Each number is 500 + 40 x the weight over its row's rms, rounded and kept within 0 to 999. Layers, rows and columns count from 0. Numbers have three digits each. The size before them is the row's rms in percent of the matrix's.

# layer 7 attention query, 384x384, rms 0.0974, rows 0-21,32-53,64-85,96-117, columns 256-383
088:503486506497463501537432482543563509502574558471535546532439495495491498508450509470464559512486521477416525482489556437487533514507492556513484469512509490497473486531589506531462553477534569568484545507481522496519512480545556497563470482510493468502473440444468497492574553501405580541447505456537515556508455545477474445405486430497495529490525525517569461456571484537512499500480
076:493481518469465479550447494578502547422512460434469525448566553497528468513449461484461524531520526445467470488478525432478516469482547553496486513441428524513495516471520575506443463495500422472507447477492590520516512461537421504480499492463502531497496482559471526438455524478503498493454595506485486502503446505535517488501534477476469488552454480533504536461465434514458548479480
081:481532508595508496480449448527465520507531415550512551471476463484488494523541545483580504506492498468478461518484624491517485477562582521502444515553507573580440475433559533522533520453481542535529467515472491497517496490459526501514523509496375531522487456509475470463475521465494472579542526505463519545426511479529485562511465475466491515518471510440523427429443504455488474451537
080:553504563530486491479496546522494523531518526516482458522545505440496528520544498492546465547513531553492591472524509562474500516485495517487444482424479464508477471504480586511424479492449507464511480514483501439544510476519484543587515525495511487603531492559509392495510462490522501583530498541493486531505511526504445514474470589513526463470422457441590491494503543515502436474535
065:449512508488464504491454491441404599527508452496452486417549514490507472464492571538539477499561470494515503538433529464543501490473515463496620542474444469515466445463533489556517508466463439535479535516512491541507440495444518526475500504447483405500467466472507463485506406495410467501464568507496545512497513551409466545491469523470518543439481496544468561410451536581504453445486
068:553490550490505514573493525500504466570451433531434425467486576591508597466540488498469474437487545517504514492502501442491505495505514505476479505493495527540471522432558540469476488527523443431480527555483554563482480490501565520531520536536434492562522527522567517534476480460448499510445497450502436462563535573479460456467516574470488483511538443494474468459597442486521506497510
088:524496490516468501489443586500509561503544425480482557492532518548564462524483529496528494598403531543572474570464546520486469509509568483523539548483473495522451625505556519476531457447542481486559544460428479486502569490531442480467454506521547506453558460451534527495487553523511500433489513467531519490497485475481566541507496494431585494527526425494473559528416532488513432500407
081:501506581514499475479475531545485531519539502466504467526526480513508590557407524496443470555478543499457488482544491468560522530425576479454528475548502512501489514477511493473516468509516416496474505516463556501506503487566470509490520487544508451522577494508470528587520408501551473550467517490511526519558557492493479441482486528490601545530519532472527547516471537416509493442444
094:505471501484463457481440523486446509457472467533489570508464554436567511531503500482458538551522432608496492520460551497540511581469550492509474536497438517546457572498526475455517490461591534532511520490433443536540534504530516461502527499510490466464517557486530482444453579495438510516462549527519496550471497564411593490526550543479546455474523480493554475492509484494481481568451
082:498505462505416478468461565468497455484567493526508587505517465537470455611503502543504536514575464510427491548416461553434498469499468547481516563540507504549492526468533507458473473474501452450456490511473458599473508501476420430493430483510467553509556498515449541542523501461475476445475492468560473491500479512466550466433568439509479545494532513526532492490596531500526486545456
089:487466439494508489461473449482493569474539490496585500510523529491548480445506545508564561455560540504457534555504454481466548479556443471467448432500507537515552474431513554509473523466557524478464558489546476467477542493481419450479506511534580543499532452498476530534515510441514498597468532512498629576532486492508522426502531543471510487471539519473526546513536565480531471520495
094:499395558546492425500550512472410535525547507500512523442442505402479470539434503519548432471537521543467549444478499471585552474447492470521383472556523465532465459472519573474478445482436497524534525412507548539560496499454438526569486495503511465530527456492578439520488468476503546514502548485538548451513437464553489514476562538540461479481440523457440460513503536438480428478449
088:490497506528500498480433527522551457500484549559511462512509437487516489546503520488457446561464529458490492532522396518530560495512574532463427495498519521474463508499542563526510470499569467520481452457478548498554521501507539472495491510495483496502435548484449512474463472494527387529509455441496495481469541509550506511539455547426551516482515422478502524454469491502499523493504
082:494421462542482499476433525473463508467496483491453508520519492407605582523443542509476472527479446533456496498468482536472478528501527508486491585502527463540450575498441526531449477460438563476494492464408535476485540511529568475457487545505503511482478555553486494459523568469471442541570451507529451570543472476537547493487461538500492444522581477458494494519466514469495572488503
096:478506544468402494425462506513514509509462415544488508517442512496516426497539463468426483497488516551470475523458490485473537484446519489463597445498376514518495576492522439452455463512429472495467550526503506524466565588514494481477505488479468473495504598540513572537482508492502507408491495531529452521565541496448535491480531486504495472494589499480526551480552525495452468483447
083:466470486413461476494520503500514501449536515496571540456483479489538442497495408513590590497486510555486481503422528528522474479475485478527506450477464548559439465528498446560576566493531467517455494488500483468518529509551547432501419466499509468517489443497464606490462492516476509425447544457530460529527508419475527433540493550531506498497487523524506481496475528544521464521460
075:553425453516506466489422448491432515421475476527565465461489474529492556507556508555525489557541500509484524498533474507497474504468506407569536508460521556533506487544536465464486454483413436465489451456539505497524385543524464531476445537509512501535541492520517434532471508480497525482502501494479496474633537513509459488525570477391451550525444543522568465517509503475491488545486
088:452482500510522544481488539432516516441592511564552451497486463472494550488565536477494472495519410497502483493540519459413443458507496473560399537569504556540486415471500418459546470495526463502486476448408497574545462473493531443507483532527470489507470523534419549482480544509515531557500501542449534564610511559499443456480493428537508449518546544588493547546457515440516573452566
078:511468476510435491458417510558607546459543463482511442495523504470486516568538476488518511493508492482534489472524466465467543496460493489563521519498625503472495499535486435440445472497553518556534444481453480559542458468500564497484507477543529525576517506543473489495546470526519512516482500568511464597533534487476467462530482353507502490554445531437468437554466505485523493520484
082:483505518485498579492495510476578451491477545462526399476499485491498515488460523514521498530490486382523431451504452560566470461542470517535474536518535520503498501493519474536541507520513545587546481499516472463499532502546569420532514545557521525530530474545460482402477424540577463497550545580467517496474567500474473536556575509463558531479498547523501454477501535512461483494502
081:530486531473508417525522463535491439443483438430483505530486526477463536497541532480471548569564568551506491566467559559493512501570555442523505452483515500569487412440460424539395515514484497565507448529483506505513598444505511476510543485480511529465509420482487504536500439481544448520474500544592480411501530446481465575522566542437499513559457450528492398460466540501333496488508
082:455452543495476452534426527504559496463495445484504488504547490482503399501533555563499542536459465527511441491513524467476514495562495565415426465438445512575497491500472575512462508476473570522549497495475468463552559490511496459511531452577454511509523445501469533481479502455494480510484544468532537500546522488530501547555495434512565564521493509488565456434491574436527454405456
084:644492450546425407515527464481531515482496549458536462480491520547459517507523361469367450508488547420508491468502498486559429541461507514540527558539455391383461525485521406490510516534531484505554459510480511522566420458506507533450539533544531517480497492532472529518498489471540496499485552492565511457460518449458579445441542558538462430499431477506522483543505543461479559439477
089:500596525507443486555563492505499500500523382474531507509587499449531440480496477511414507526481449496448489490499503471461503503535579522424503515440491530416455451459509496443444456534475479478528538575458467499509565440435481564509525555499501551518516480500471445498523474592541548490521553520501534500526489514458471473467590476554503522547461519530540460441484483468533531506528
097:548570524498470522541556480450484434534469438498504465501637413491506505451539510551568503481430458517447471431516515500499490562483537429489540558491444519469519485475482490479497448549502531503514528548494545533525579452458489452529566490492503553586544488490552416539501510550548519478498504506550492501473523488478594509525536509470512469563469485460512438483551530505478579569465
091:481534493494485572566573502513519520549432490474474479449507447493448530450546561496460526462513470518496463539486583475446468492549569533506488392480500539446578499456457526461482463517442499480520466514505432482456491557523527550492485497494503487555509514492523520456522500526524559539547490525454496532531540488508496495483489501512470530473472466458503489496575483532516495542449
083:485560481534440581500505514478470489459469490507451447452464492426425500435471519473497472450488573421567512467517494514452566459502527505541446458499527528512495527536504491506498566498435469432466492546533500541506515570552446512532499467460512477503530469483541499489497505496503491574557472529516551425508456481490554521498384471487504505433582484453507465495553463468478472500485
097:485498528508548453500472493536446508509480561503489466443418502479463500500518504475547636344474571520516544530534503462516623451473562515560514455537561498461431478545517536523474609505482505491481480525463469475513468522526454481478486417471439489442480449417508564519494498491445506542499476468490542484512451495537536506478502496493534606499425470465477495517417463459564515462577
101:525531481564553489499429473472550544526537447565508532511517460482561479481527504463423483484558451472496458494454498478404535498427517511510522488519470495582455495440505497481471416495583520465502512500514526528474508467428464499504432502566472498524521496455472457528572486488550553465482512531454531453509452564445476459451521482438496470497527497543558480455543533435522492472497
102:468504501499519518478502522459464485555557538496567474468550544522496523505489472437552532529566528478512488525481536536475513494442601494519497561480531498450481484545460500476486523532565518573510462530500488432476546536441472463541577423523540548514550542515548498588489471548501519444463495390562589508444449467465521485394514470504495499467490552475498528526483466472530460479540
105:497525466539472544505447536477481556492563449530426473511438457464568539483457513512510514490428457521500522500436455471473496544504460492457547475577599534569454514445549482434477495505496518442470501575496535535465524539483441488526489561566468469495483486436483426561499528502509530499499509507446537476495535545478544440473456516427481446469487515535543527511504537394478474502452
086:578493510522520576483486515379472519492521444501434555403551560534526466578496499500544461482541508440486508457506520515509526540466488495483508514504505432488506546487455455419511518462548492410413506487457506576492483547438481543527399517491446516468522469448497457496495506471561509492439477527513438489538500583514556510477507475422504527561448516568513514485558506526490420444430
091:475529474501532459456565495533474509508502482503516521551495457449517420495529526533501545489482511517453471510426488483478505490536495519557480520460477539517525434420510559489535500487510520555490481537484539495511532475453486424503477556559484514470515501499500511479449451444555467471505564466524498511445499520444450505524542451535533486489493529515422560404532533500510545497551
092:526430520475492523468458540520419540509509488440531479465479530549507507469434520475508505438574515520535446495471493466554563472463518488448470459471550440439507452508452504521515441540510484652529502448506428426497507491515480522512538454485612461547470535579501507506388485505385542500489565480558471468540473469498456473506491548456439533450456445470539451531488499564490509501549
096:458480500492455490500485494476605489451539523486525477521581539452488460520458512458497456494518488566558464549493453525541536518562537540433534543480460442485468598512545500477463515515496563508441488522509596563476490499524549516503535545462579516453501491477540504548465512494478478524493534474532552482466542525557495455467451497486543510484378472448568492583508520555551487487476
079:500544498549554575500508544520493454484506494596556458504437549508480589437508519457371579436511483461513429450542494480478517486481498513558540494501507576500476442513475549519524516555565498496506574457572505486502547509507605481538485493541480441561468563579454478469458520482535429472485472446463520524490504485503480476516518564534467465486523554570498568519486508492511486532531
105:470551486534449500463491549488490476511497473515500461511495508495567510524491486536498492510519457470483472477496503474506499564493477517521511550498440502452510537485515438417501525542470538522405481576495440588482559578441555473486447558513542481396479467548479476531508552502604570519534499449492520571550550533424452481425465443548515491462485529482475581543538624494443401470480
086:543465458468494479443520500457524464534465490458508522459456469582489461482496490609547454587493481462476543508533461534471463493422474495539494486600412510550546462498492410531566447505552377539571487546519489522469494563515542472467492511461455483521521463466516502472434470520446484478458460489571461489485435488515546522516486482523416484513481466488505512533494540505510519494488
074:571527503451517461504517508438505480443518495528491489507517512464456510528465513455596513546469477465524533385479505437510408616554542517511526529438477509541475542522508475482480498505485486551526500553572455630478532537495489545494511509515499431469496535525443538435478508580510499509491564528518492520485545447511446573545576430486485462552474464489501506460472519438497499506463
080:500506502499504457405512528526452543479493489426520517568500464619562499531514483485468583505489549490484491488511461538490510500544501474549516496524535472480527593481426461508505551452561480519535528478454456509535443524538514471516490488480441519496443566539500586494461533522525513453435479541509493560580510534543514537543456529575491485530472490457488516483520493536574568498494
077:542480507511531507498430438473500549451516501469487624498625475502527470488452456517474581508508426462448475478504517510528459484492522482456561509479544442550486520508496502539527467451536490499508501489455517506514537524448488527490555511466492507519512447452456493470584464520462520480448452431559457507489501451538490482536478584555485459561457480496501499528509564484537506466522
100:465503460578513445506557504500547481565527488447506489563599480507551475462532489497507519506524473545496455393566527451471528529487476448551602605487457405460571455437477506460491471523554576474462496544507490469459535475479533491564555538488517503501498489542479501589501443555516545448504504425486491488474506553555504507489502512496502444474453546448522481535512589526528466560570
122:474484509521519476553468549446509501530522500550504462514553465507551506458563483539469536427552425517473507455479476457437495480479514474485555585458492488422537464440531532476484451505524492466475562522528500462522539488433544499513479498490492522521525525523496421508512495556495539435505533459510549424468510515501499431488515568425482485502524491483548470543625587505544527603488
120:539495431569505477565446541492534509484526484550489477558528417490485506477529525506466512459580436504480485461479424460444551467473453463526520533469465509458528416388490560471472439539519499412469554512514568498489549482443509488504481500548482476568561531480446498556507455548489551474467541480513562459479474549511461488426478511455479488466510502489552463470558548445514506495515
097:620544506477439510485548492456474530516577466554471547489594525508515527499506532529494450498526473543554465584544447590466489448482537452475543514511478527416508421511448474480521490548583521466463504531440508440510516498500488506520551537462569552489551444466506489489509480508555517467518490624520531490489475443500538497500447516456428492471506502492513591509509476552498486507480
097:551555486493516466503533560516511456459537463536448468508482513492522471521480488529485494457530513518513496480532460530482551474481533451570482555454464500583557476485475552461517460566519527461450561518522565461546501488470479540519479487431479508478500430545480495540522488482557586502518570513529547424505531517523430481519623485463498520449443500501524495449501520505556437455503
096:480519491544507481550495508436595525564516500535467511575512487531544482463552465538482501497554465505550478512561497494360580475484493432497537538456508558527571390461447526569518486531533498456500574555477460458510593494450506563519482445453516519547512457565491451542481541452568545437501503485520479480524535567445446553482604557443481460454510483528528486485538499541524429611481
103:487530474506534418515430528421534505497478485491499458459527453510513488525564496506489516610532456482447476458465541520511485455416449462512544562470498490610473470477496547462433430558455445455466466538507556557534553484461508428470480490529548532566539544525521488504506478490478477466497475469460465518461548505480467500487483485359515536510470495482519569534537577570461490574471
080:522518516513456499511562466498521540497570495537411572546520508467493472543474489517420468522522513446565480584413417495493556431491485521485554459467515484493533435526537563511517457515478530421511493537468517491465553503472520464503456500510508513565569545448498501525506540480540499517492466450414525451517425489482510493506461472487514506516568512429499531513440497423566495475519
081:516510457521469530448462512516469587438504481483438529455473538518545518486463521446516550398475529534442509535410506528459482458525565560505495504537537559521512467512471536493467570492504545484502468505471467524504468503569484511517534475491436507432483494393510545462529543555483518509473528476488577466477507423466553489473452494487562536558438525462452532504469451418503482496529
108:511523541587563549530443496492512509502477436533470467518483500475528531526476581512492448499511473481538441558493495524462556457452498502442546577489544478552490547501526486492479425509576491423454555552416611486501549459457467498530494448493479516539539532486484512570515497479488500504467417517486549502520529493476546453490510500457535504488557411503565534515455515456520449489481
096:511531547451476530487481445495448482574432478527493452464501538566499470497448510492525466481519523484471458579478584496486483465538580522463535480522605446459467620530508481492497525445563507544522503545484501466473414447518431509496579459493483468473524460461471537550479503405496531573525515393447512486533464456453530431432496567542502500563554446506491490474465470488533488453544
102:367489522450527557469465479440465622479522486506463498497446496401493454540529478567497435529531593502466433498489480494549533495461473448542544506524443456510473403433461539483510440491519467409492490531472554614504575536476407457494535523555512546548546446455489445528419510463449538514507453536606463494431475566511553449429516485426511479437484458441516540469479547495459484571479
087:514507484519519626423440495486457504418513478520443486466549421546482553502423479497508421488470508459526461420531507502481501516437427481452501553563525460454540517458507433402543512526549486503494464499476486499517549510459478502506407546492476507500482513500437460497530482527547518442483497500533457484533534493462489542503536507504577539500540439534491502506574506536517456486464
117:448568473509477468529441494534474489454562482540516528481511555490573424532530515516499614507539538532537525454481503486433551465565511524543500541450495479522435464459497524528500447520524490469534546512479481565490449395483530451512468493498490520471440486543511497511520507434502478511498565514499546505467519512464478492567543469538501469459471527481552414366512541540490589501574
117:458522551474467505489525503528515462521550562444488478505527541500438455572518454504470495538543582482454525501453472481603527516436566492522559506512450455527498469444520501537476507458493541475561460488577471477574477471480467393543556496581535456462551488575516491541460465457503489487473494396472443440487513465490434516504528540441421532473519420455468448569467494598470500567494
111:475477522455478519511507504501551445540577513480594500574534540488489435520444547527555527645499566519487550526554417557547545466575517554493484472522537544466530572484496541562530499449496533494504514542572605510446469470499504443512472560531460475524522432561552508446501485436556435477420494523498534516485501526507480538456527491540478464446486533454558489471484566506560549557499
122:429469508455495555491425490530446556489446495482496456551470467483506506520505517461522485475510494513505467425553505480578569496434517529483521510545437516578425434503460544503571501504544542482428468481567554442485508477517555520501487543552521494508442464563450444431509532448543483521434444519583488492474520470542488459548486482472505520475446569527534525488517486527492494471502
104:530504465576552472422534535509465512499478445533449420554480515455589529479516470550418479504555478516422504416486543415492478460490484492515501518464508485510503548474504402469470483416481565489500479472483429479479486589503523478481523565492507541468562576535509500553526563487444541467558417519407414514502508553488580430478520496471548493470484596509500543542512457446446493470547
102:435520448459464511504467488402531506544520500506498536504515584481511498473507447508457417511508516483586527479447569465480483523549477419584483466501468485490404519507500479550507510599526543498534507585499495543499504434449473507481554502422492467522535529520415479519535490524428524410523518519555490474438458569496539448509463448527518532459441463493509446415532394469528533502447
098:497543570480470449461606415543530459474488441523484475517558498447465465477489523493466458492464459524531515475503491501525522467505531522492549508534476485508562501528503466448492488556537468553456514584392490506458487512491447460515484507465561517520499466559497510482502441534519478440556518516448532515409478486498488465559524560487496486463512475469526468466466502489526514448576
094:411504528532487501528489450519563546458505447449500435524521416499419549480486539480575511435553509479525459552444531485541492494491552551523521533536515455454457522466519541462478506475536502567516558494441410489493525463483496493530460521582577468519476482527535517544564523503504543453428489481548499536507560385399491538514492518506454510613453550516553455517452509489509509461509
097:558504474505430476559502529479549494484485498460525458544559495528422526520406471514529434600526454489470486494503517499604500599456493435448517496521496491438480590510472543474507551471585519523544450519549547530568494547474441518559478526538444498545527475571454483472534449546555410517515458505524504513502448476535519522440507523525486424488474497501430572521429475489510564507544
093:573565438521459566562522453547579513571436484460495522525584535443440502505527488433526408564496443514511512470501494516538472520384528417490529538467523468496494435494525536514493467465523534474543530538522499498609567500431463500565517503529498475501482444586490465564542448552555465512512458467511445480488536451534563577454499542441462494497484472510516504498497560564605466545483
108:495499432492500487530469511498549507476537487502486485600522467522513411492544475532488457493584440526521507533502412521457541498498514473544547582493427549471561442445480533464527462534487509419483573534467551485497552494485497470468509486543476556585495492541495454515556481484551510436454507487479520487545483586475494471508502485452507441432605466471502513472553567487583493510503
101:488491460503502468463441434454478511451488457541506494482472485514498465452556523467438498475583504492547434592501470439420568442469453516504497479480511464532500413435518580509487457498527517461544559485486527494540482501480495476564521501526438506563474490498461487535490484431503474507484494478490503471534482549500452507518545477459436441487512567506552468444486539511555436518464
052:511551512494489507403532503527497589429463516507530583538534446565419510538560456508535508592482533514536486498494520523530591463505520574474487480551512491464599475550532530533513480603526503540580513487540531475471541562447455421461512533526543576386508510439502546509555504456525480561463519520506508454560502531501480509531582523473426557547499418473509524469459505467474466566502
058:438526449477486494491502448503558521528473501491433514541504485494525608455509549460413500542522467460453482465470480468401532576529555520468505494543534490507513435492486508543452388521471472557482537444490516460536486522511418494562536505477461504478514473574564516528504489498502517534546445472613519555527500489476524538485497472519440489545528464510511543414517536523510425533479
075:474487476488493497474488448491520528502496536547449477543511459471449505502459510524470521509548473538543468563522517476504570493500472518490482496613448490534532402529468443522483481462475476564444519508522585473523443521476416505559452444483543516509552441480537503492469514450454549473511474513520464479540532547498524449513534474508464442486483491512566496497522496489519423492435
080:519486436521502539493480555480552523455462483503588464477521599555442520524511547483494445571432500503472510498436462500586514494476528508460509494519518494518473598502432470501485490485454478560545520512521490506469446540534493491523465536534417517453533532548523479480536447609533458502476512556534438499406494528577508470470467479498500514502515566494459471468563517519468628525520
072:509496531460451439549441417458468482546524477538400521587469550433536510522544490469482562512606528431531497521489492496467588477470501482517420585419563459537469443452517564469459473500525526425522527461505570516531492509449491465541502469513508532494459469358475485545511524467521518551528518447502499470578399462487523511488532455454479455521487480464571556491485492501529467430559
063:536506441480524499495447505498480475464527472504478454530484507461510463531562578538535504521429484521489502466472523559500509461491517477461526503506485489506421615467536463462471480487564556479464533514426505480473494466478517447428519536543420503522499480496439489448536488479428460493562512472490526546468471457536522472453502484379558503515466512467515493526478483464482577523500
094:588554600502516432486486443461498533511521443484475584504549549516528539524488552489460484550515520445447439452482526495411553503523450536424442499515528467486511514528508508466448493450555550455553546533477526533511518546522481481509557453454484483531498478491465568553509504477541495517535488429451490507562489462492546475549540456429472440547480560496543540458451506473458439459457
110:455496526466487416509520540466455481599501508423434532537590547532414529454525548514569478437539522499484543479515509552476567383511574536461517521492580460465494487515496480484467510563508492490489472524466541489488485526449487458535529449483490541477551560480526500531529440469452497516472549462458556509487455479551543499456522479494452507497526457475496577460406492558544484507450
129:492543562521538518434514512480405578488529463483444533471404538488591506535567489530495546539408523458450441476508553496493506497478518518451492532590475547557446535508514477451524500435562556454557531537502477500508547461524439518493476497573542495464560461478498497489513550453470546527494477446492455548477502445497570506490577455459515457508390525489482476511452464443442466478543
132:544471476512505532483400536472479561455488461508433461498515469563472498505449437494488425422532522448454481396455525433511456555457373481440511528499513466474513454399498475437528516488578493491431489541529478544544499556426450519460469545485452568571464506579443504496574467533507524486451494487546413511548530506494478480507497561434594517512483506529504538510609556543440482461479
160:479525446468514459493545493470409468517481536560483470543480539370562449516539570537487556466515552537524472464443523454442532467545519508548538511480534531549452529453509512512526526477470495549492528510504559513453534431480515462507497507439485531519518513531543481494398527485494438505499474507474612509436498495477400461538519451548496537471432503482499475404513498518533599505518
165:474445523528499506490522585505465399551477525475509402487490529458468424488482471443508486454546571509528418476510453485581505467446604472488475528511424416453535501457551513493471438496528466510494500530551454475500490525476465441572501511534568469511536521558487466449401451421561478511537460456524481527534555460509490559472540467450437543494497429473482521539478561519465426521499
163:422472546462510502553432495496594553514570476433609462522503519486491481524518527485611522539528497578572470533559424548555564428560518540487508529515487528456469518502591546554489536502537519522512480554514506529519533444504504433534557532488579504478492476496541506484426470439538465516458518461490530479412537528571529497480466529492509510512410460405555449499537480487547455502496
183:498463544529542474475466538471499472443505462571473482510507488441531517544455520492449537479493512547488457464432477491470511505450554509479535496481525426566441445519484511508479520486558570483497518428574541488524521505491498579510485518477547504497438497568448481460473489498496417464463442533543450524473506465515494460519518469494458542499418546538571523481523487469469546504467
152:510594516570455462440517511506478507469520480545486420548566549495563503469512456454442542509544453496485474492517483431503464522555527536526551510509453416453550556496561484474462454529465560474454441521537498474487506599481497469478451524482514488428464558590449478507475546480593507449578442431456508556492525505440484495529503438451478432508508522485553540502525507483449434543404
167:448517379435479485487473495535491481601525451537560487502488486527534484413568454464536540524540480514518440469456561403495505552446478457584510551527426481459440459470533546513591495525513475587539425571539450539524476473453498503510484477475503535521448454506467509462464491525496591408475556405517474492413471555489580444501463467465494530502423469515505464479544450477550583503498
058:545530550465494602494522494516462493538512500488480478520562486573511442517501505512534532496450477410484497494470495548569518425535442499495522530454494554579506539503491554460487587508457519496490513562498578503513526540596565519504540474565377471477487478444539505513484506524541506496506535505504569534519498553449450583515552516454438526516499467454433504494433499486495524545426
064:466524545388502550418487565485412516512574560467490533450543500456500520474481563412570481494377495503489526519538498506587485445494431501463513468495554503470506592460490471498509519519525459462521584542451431443424607524457527485487517566442462465458537509491557507444479502481416495489519529538435480449543491536443426520464505497497514535526526468500507476471476579508503520494474
066:494569504433438603478425533476426470511453510468547495468510417504438471473495549544571518514430555501507522522507491502587421525500452500488489437500525532555459547517477477565552571509456480532423487527505457449499450506557533469566482535468502478440467567556529534442472461478539509451501493506448525520461581547465494515454493479501530495460552483527492533437511545521492536531412
067:555511516503536531473504456444478535471501504597398490531545527528507517427479544452485525516476540469524450477501490554515517385448504532542425500479476444465568569563537519462464488466476445432468526542571518475486556549544478552562514441468553506439487490452555504547475554497441495490545504512491548468471446488469539460533473536416444507506574485493533530516424491459526454481545
082:498520493515501469529465499415560431519481539526435500550493471507546474548491492493400486486514508466570465499522480471446557455473481526512463500515449507536555393430500586487392410477506472459492550483508557452512522500524439511535500495488501509518532463505504545516465522496496575503527550464576456459564527523477479494558519467501477518485517440446586521494350502459506445493545
097:542502551541487443527464424497545467500528455526415539528454515548554475524538575465393455533557505471525449528514528473389528422488485544469445490463539494524500423461535513410435430424546541441567567493515526526522460500483539492530565468520485478498515504407459527513521511494497480569543540414463468508580481452493562461532479425503505480528481520479549472453400497497536427463542
# layer 7 attention key, 96x384, rms 0.089, rows 0-20, columns 256-383
061:465497500556555582586439527474521482564496507490536525470488484506513479513503557440475454439496525420459531540471442437494489523472555489531519532450537480570501530469481540495485538464483573565498472547444508440499457493511497578529490441477482426612494430442467424536493472500498509498569468492479501474382529503616465550491511451483477511500461509492511506525467511456447532511516
062:511462560468588484539480530539432556509464498432505488420530481538515531455479511469545508445491487540492478558579534553553435511463538468482533514528492444516527546529490440513549509457543435482521466506481461443485424435459443489548538556521443440486477479435491514418488452518598499462484531514481569480459504501430494477458487507450489536480447520482402537465437445484448516501468
070:494463480483526512551477571581505539486549473478572559484563523443494576501513551456530446466463468457536483579535521413553508505505479548498476564478479479454489538540547532557481475507491506475575486531481517449550506450493470468549556520474551510458527547467485503475503533491535413497502524460544590445503457445513566517462429570496469544487483516534451460444457492496449535522524
079:450484521507576456543545516546496498470499531524499481496480529538516528489536524472550464491480498517467498498462411508456451522508556455494497496447457501507501490522573538492535459476527518520479567422455490532513501470486494477428526496467468443566507504445524477499497540467444549532495536502564436441567508466486394472537538507516511529473456535581610535474453531475535420521470
092:485517499489513582585480424488500538492488442431490512484478583480446518501524565579466430565446445516502506494544521512558525504515527522496550583482482559426513519509528522516499500492454521522553433523455463500486511435475487470491541531501554471423518505466443538459518442543471416507532480459529501498499524438532532519441450558560474475461484496531484507468435375541515474492546
086:451470455532505492459472483463540529533473479585569580548539487550497439453463496501486471568471403503474538511525445546513503435457455484546551490496439562560578539444512455513493442564461504509608518459567513555516482517451476402542491497570472500584526483494464485540434504479557551500490558448533472449486538524436514524498499475472509536504507475522559488525545478492532477514464
103:509599473511425547526526428500546534557516491506563576467488549515526494545503544532506533641490509565521533427542456493438560467512449484470532546492469496549419597493538427508466460513493483465496454488465454562472554502545528458578523492455514509538514507418433495546435492485541529469479509437472440484415496540583576515432491457551513472516473493543526483489500489560469504505494
110:510497457569517501524374535507455516525521473524473533517555478512434615508470477483548395532614469513561529435571535476492484449503463542482426503460502484447481452487483534487537486515536475406520538519478539550541479496457458501521495508459498512469496478545458496438558478475552495471485514496516412541532485500573497536471495532457516457523523502478519496488549513553475455461492
115:481534522539502486501483498514512476489480472523528518442503475509535466525528416518531447468453430481471503502488517486530561485452536463515465533497498519397574514531505506497494482495574426444526494538547454502531495479495489478484514530476462463409525504544468456535498476498447626473530474516570471521526444522510524537456571505467501530504466496472515498505462505413560591504522
148:520521426546487499493439469501482565512515488563460502439506499505483454531489459512469511493525506503434462445489544504436511536469459535420474502465456477508525500347454495484550444495492525489525444512487485601498561468411403557412506582519503572577449478522400463492562486456525462495486491491599400546586536530508490523456501471475552506471515483510486491496585459488500489490504
133:450489496494510536512506494458470480501462575589530397525491521377525480503470480527531554506479460499522443511524511472467470555502555587564496471528541551503475502429520451627525497464477488546569439546512502532511532488463555458477502521495485573463505509474580505497389523468580430500597491439494597524492499521494459518518464429486492583519543479501494475482492534530528466511534
133:468505561463429480519507548513468437538499515387459533520486519448510471518526517461518540459496505507485462465497497481570477482478491487431486497473504503486541495439480512546458459519484481570532451520509444469457472525509415412544505512514526528540605525528554522388448505457508425452480466462500452575567517474536549514533570454519457459497557466467479498519462499499563513493519
136:487476490500537508502393526489547481529466534391511491502492475472496492440483560503540523520444512622571521530468489540549466422517516564478490548473478524489508527447574553492520563500542496526461489536525480481536530485515489484509508501474571503452421522553518543392505507467525440500412552502492551509492513515534553494503487584482534539483424477486550500511513458488524501509488
140:545505498553470449534490526482495455428477412584488495487496492448548488547410502487493486489487502541471484490462495518489460515496531493511539595486507475590499505524506508434544535464551529510442564468533517450520493557480575572519538505461510487478514474601486571476492516512505352476557443529514482566498498480530500524563488446484461511523477537537503512489530529492458473494484
127:530509495498533556566519540449517455510453558491481461482518519488457527443528473464471501502507459392510473483496579385463487567533498517500498525471484385479568549505512442512479442566500483519481546481532487510482547565499481545476537566479474497518513562458434552496471502484526480459520492491468416524559499493499455522511434477532521423438519554497491485434553501523468405517509
137:476546406463504512524542570553476488481503532488515525502496501411501436498514474495520563533548510576470442446443550467516500517492523494539522576463542479522523494506494513456542477455482443580471467553533480459418527507487482543573483508515557513438482427451498501480494547555503525486400482494564501458450512508502487465469551534516518504472438462454449506499554501472567553502524
058:551489480519473499471466547430455526499504583449504488461509456466482551452527536522486501523480445489482465510503464466490527465502526499483526533509557430427476516535492487525486469534572484526528436437465468465545443505564501513474530521455495542491495558564432468530482494469506529446502498429355532442548485519431492557449465513462515532440457532524502478524487475550542479454494
059:560511521484447465519578518543499523532451405500467579546501469507498521534501477463537487547463510499399488519468541504447557464547481434500489582457437553471538459597476585492500440541496527452458552459519579508603514481456511480488465423541485444536567460545426539490563508529537441407498525563545497506477526440487490476544522556442515555472431520576541523411471516498555489470495
061:484525526516502497540515450543509506474451469563480585430419503447449473495517471517505544476469510528444495453462443570440552475525477514547562557508515501536522476536503496531459502511552517400454528463525479514579501531416527514486473472452585469551562470492503534453504527546480474494522524412543551484514507442477548463530440470506489557492520570522472552442555446534476456520441
082:514466506405524510479466467520513433531542510517548511481389495504494495467535461476490459370489524539419500439464500467513446481506564484422477436534501473489417491593509475500524519485490459447448505464518531463539480514500510507535512509477501455506506550411485452500486493518494472469483543429565436541528423523478547475546498446465522540521413585484464544492571577469432509510415
081:497558520532471478486535501480459472433519458528489529507553464476415531527490531471538452542476517504423505495475496608510562535488523445479553527531450466469528475577464552499514463481543532418430507520415508529530428484511524458510469462486488454483559498544516447439471465512600457481513549475502533523489533428488485545539461557478428525478428558536450512433450518584508428520429